From a checkpoint of a small transformer trained on Wikipedia: capped logits.
Each number is 200 + 30 x the weight over the matrix's rms, rounded and kept within 0 to 999. Layers, rows and columns count from 0.

# layer 4 attention output (transposed), 96x96, rms 0.294, rows 16-23, columns 0-95
208,163,229,184,192,207,237,193,152,165,153,249,201,200,199,176,213,222,176,206,174,183,187,229,176,198,209,224,202,210,169,207,231,129,195,189,189,223,190,182,191,177,204,227,214,240,195,197,197,166,203,222,237,162,199,187,228,197,192,202,200,239,213,222,207,207,203,197,177,144,180,155,200,194,190,225,188,201,206,199,239,167,175,273,191,224,181,214,207,182,206,165,233,186,193,227
210,159,166,215,243,265,148,221,209,199,177,189,203,191,142,207,141,198,212,146,238,184,204,237,222,194,190,230,187,172,215,183,193,195,200,214,206,159,191,211,189,170,199,183,209,197,198,245,171,237,202,180,172,222,180,202,220,215,221,206,199,187,196,169,195,193,218,224,203,156,172,198,198,186,226,189,183,190,212,191,233,225,192,201,199,214,213,210,216,184,201,181,207,221,177,187
188,194,206,202,208,185,217,194,231,212,245,253,266,194,184,233,244,194,216,151,202,203,185,196,227,203,199,203,203,149,224,208,168,148,194,175,213,177,183,198,184,183,152,196,270,186,188,182,189,280,132,227,241,198,194,241,190,164,219,240,165,150,176,198,197,197,207,158,219,172,140,184,195,202,205,162,272,171,203,197,197,161,159,119,232,223,190,197,218,215,222,193,141,228,221,169
200,196,214,209,235,232,218,171,192,150,250,269,160,222,258,169,203,188,189,224,173,117,184,185,225,198,187,227,194,185,250,262,195,222,219,171,175,193,197,228,217,208,185,219,231,176,242,227,208,155,254,209,198,256,195,234,186,227,219,188,208,221,204,160,187,166,207,200,206,196,183,250,240,159,156,184,210,245,249,212,174,182,205,211,192,233,192,155,192,185,174,174,145,244,187,261
241,244,209,211,107,206,167,248,218,193,220,211,253,180,176,197,226,171,212,227,230,212,174,182,204,175,209,206,252,162,230,210,219,208,169,248,225,214,156,155,152,225,192,189,201,228,232,220,201,221,206,167,185,209,211,165,238,202,182,182,224,203,144,224,201,189,188,159,246,182,176,184,180,209,178,235,221,244,158,176,169,220,201,209,159,210,192,189,203,203,176,182,215,264,138,201
224,264,248,133,164,205,186,211,194,174,221,207,210,173,180,219,210,244,249,161,203,210,224,199,227,178,214,231,126,208,238,227,181,240,193,222,229,175,230,221,196,267,204,268,255,186,191,211,176,198,170,180,220,175,160,226,204,218,192,240,194,262,218,242,206,214,203,174,220,164,167,195,203,154,170,213,156,231,189,188,207,212,197,229,227,183,233,158,219,128,156,188,184,209,233,230
245,218,162,209,197,196,225,169,212,199,204,228,216,224,173,201,205,196,208,203,182,192,217,201,240,210,149,248,215,176,187,212,167,182,194,237,186,212,192,143,208,222,143,197,176,190,197,237,202,237,210,271,233,207,200,215,187,198,215,183,208,207,184,198,220,166,190,222,194,231,207,207,207,221,178,201,209,181,167,221,177,228,186,174,142,213,228,177,247,192,196,206,226,179,179,201
174,253,173,217,234,197,186,215,210,206,198,218,175,224,166,208,191,162,205,247,139,242,195,211,235,161,292,175,224,154,194,189,207,175,199,192,218,208,207,184,224,147,230,202,180,217,189,205,191,197,195,255,225,228,247,173,207,158,218,201,240,211,218,192,186,207,166,191,203,153,202,153,176,160,244,223,224,208,144,232,221,187,171,207,190,128,232,154,198,193,198,231,188,217,206,208
# layer 4 attention value, 96x96, rms 0.322, rows 17-23, columns 0-95
182,235,233,194,161,228,230,193,207,195,241,168,188,195,212,172,183,200,178,178,169,219,200,176,203,201,187,194,206,185,197,175,152,216,213,172,170,209,178,189,203,206,191,189,215,240,198,203,198,163,182,189,209,175,197,187,199,192,211,202,214,196,206,242,174,165,217,142,236,221,150,208,200,197,187,245,188,178,211,214,203,177,206,170,199,221,199,184,177,195,189,197,210,212,179,166
237,185,207,140,213,137,251,184,247,195,202,156,163,185,246,183,203,220,259,193,182,193,239,249,217,204,214,178,229,197,157,226,199,232,113,193,176,193,171,187,206,264,151,192,157,215,187,196,214,195,222,200,205,225,215,205,174,197,198,161,169,218,232,228,178,178,209,213,151,233,239,247,225,169,214,227,168,213,238,197,253,159,158,226,201,203,188,194,205,199,187,202,172,154,200,139
193,153,192,243,181,228,216,306,213,203,198,198,188,181,198,207,203,190,254,163,242,257,188,236,186,246,179,270,202,216,221,184,187,210,128,210,249,201,186,203,156,203,215,253,200,177,143,178,205,218,185,177,208,177,230,225,220,251,158,227,217,228,201,199,194,184,193,216,214,241,168,128,151,207,185,287,147,170,215,177,199,221,153,175,173,216,204,209,174,158,191,231,184,222,220,194
152,181,221,209,173,182,189,174,169,202,191,163,238,224,244,201,204,228,196,166,186,134,271,204,220,215,209,173,228,169,154,210,218,231,210,163,156,198,216,240,168,201,221,225,201,248,236,239,209,139,223,233,268,170,203,176,199,133,173,221,133,195,233,196,219,259,198,198,207,175,158,179,231,167,192,187,174,207,237,239,240,208,201,147,207,188,215,233,159,199,165,235,149,186,241,227
154,158,183,204,188,251,239,200,219,203,233,184,175,230,222,178,189,178,224,275,204,164,176,241,212,199,231,205,162,183,192,199,191,139,179,205,184,196,212,254,188,230,253,217,190,262,161,209,197,178,213,232,202,245,201,168,214,183,199,234,191,183,212,154,205,206,182,189,170,174,151,211,240,218,168,278,214,199,211,202,234,225,162,192,182,185,181,153,184,229,209,272,216,239,177,193
136,189,207,204,154,142,203,184,229,186,207,157,188,239,197,223,207,193,235,199,211,196,181,193,186,204,218,221,205,158,223,224,207,214,195,182,216,213,191,213,199,210,165,196,237,193,227,195,234,128,190,187,184,214,221,158,226,224,202,163,165,202,227,152,244,222,216,195,231,210,230,166,226,201,222,204,220,217,216,196,234,164,226,209,256,185,176,245,173,207,231,234,177,160,214,207
210,199,233,201,220,193,125,197,213,190,190,219,172,184,230,159,224,235,225,208,183,164,197,188,246,179,201,230,187,179,210,210,199,274,183,181,186,204,196,217,142,206,244,231,207,145,185,198,205,226,186,177,165,180,193,181,158,236,133,165,190,215,213,192,193,161,204,232,205,225,222,232,207,195,187,207,190,199,235,210,197,139,230,190,219,225,226,199,246,222,175,162,185,180,188,222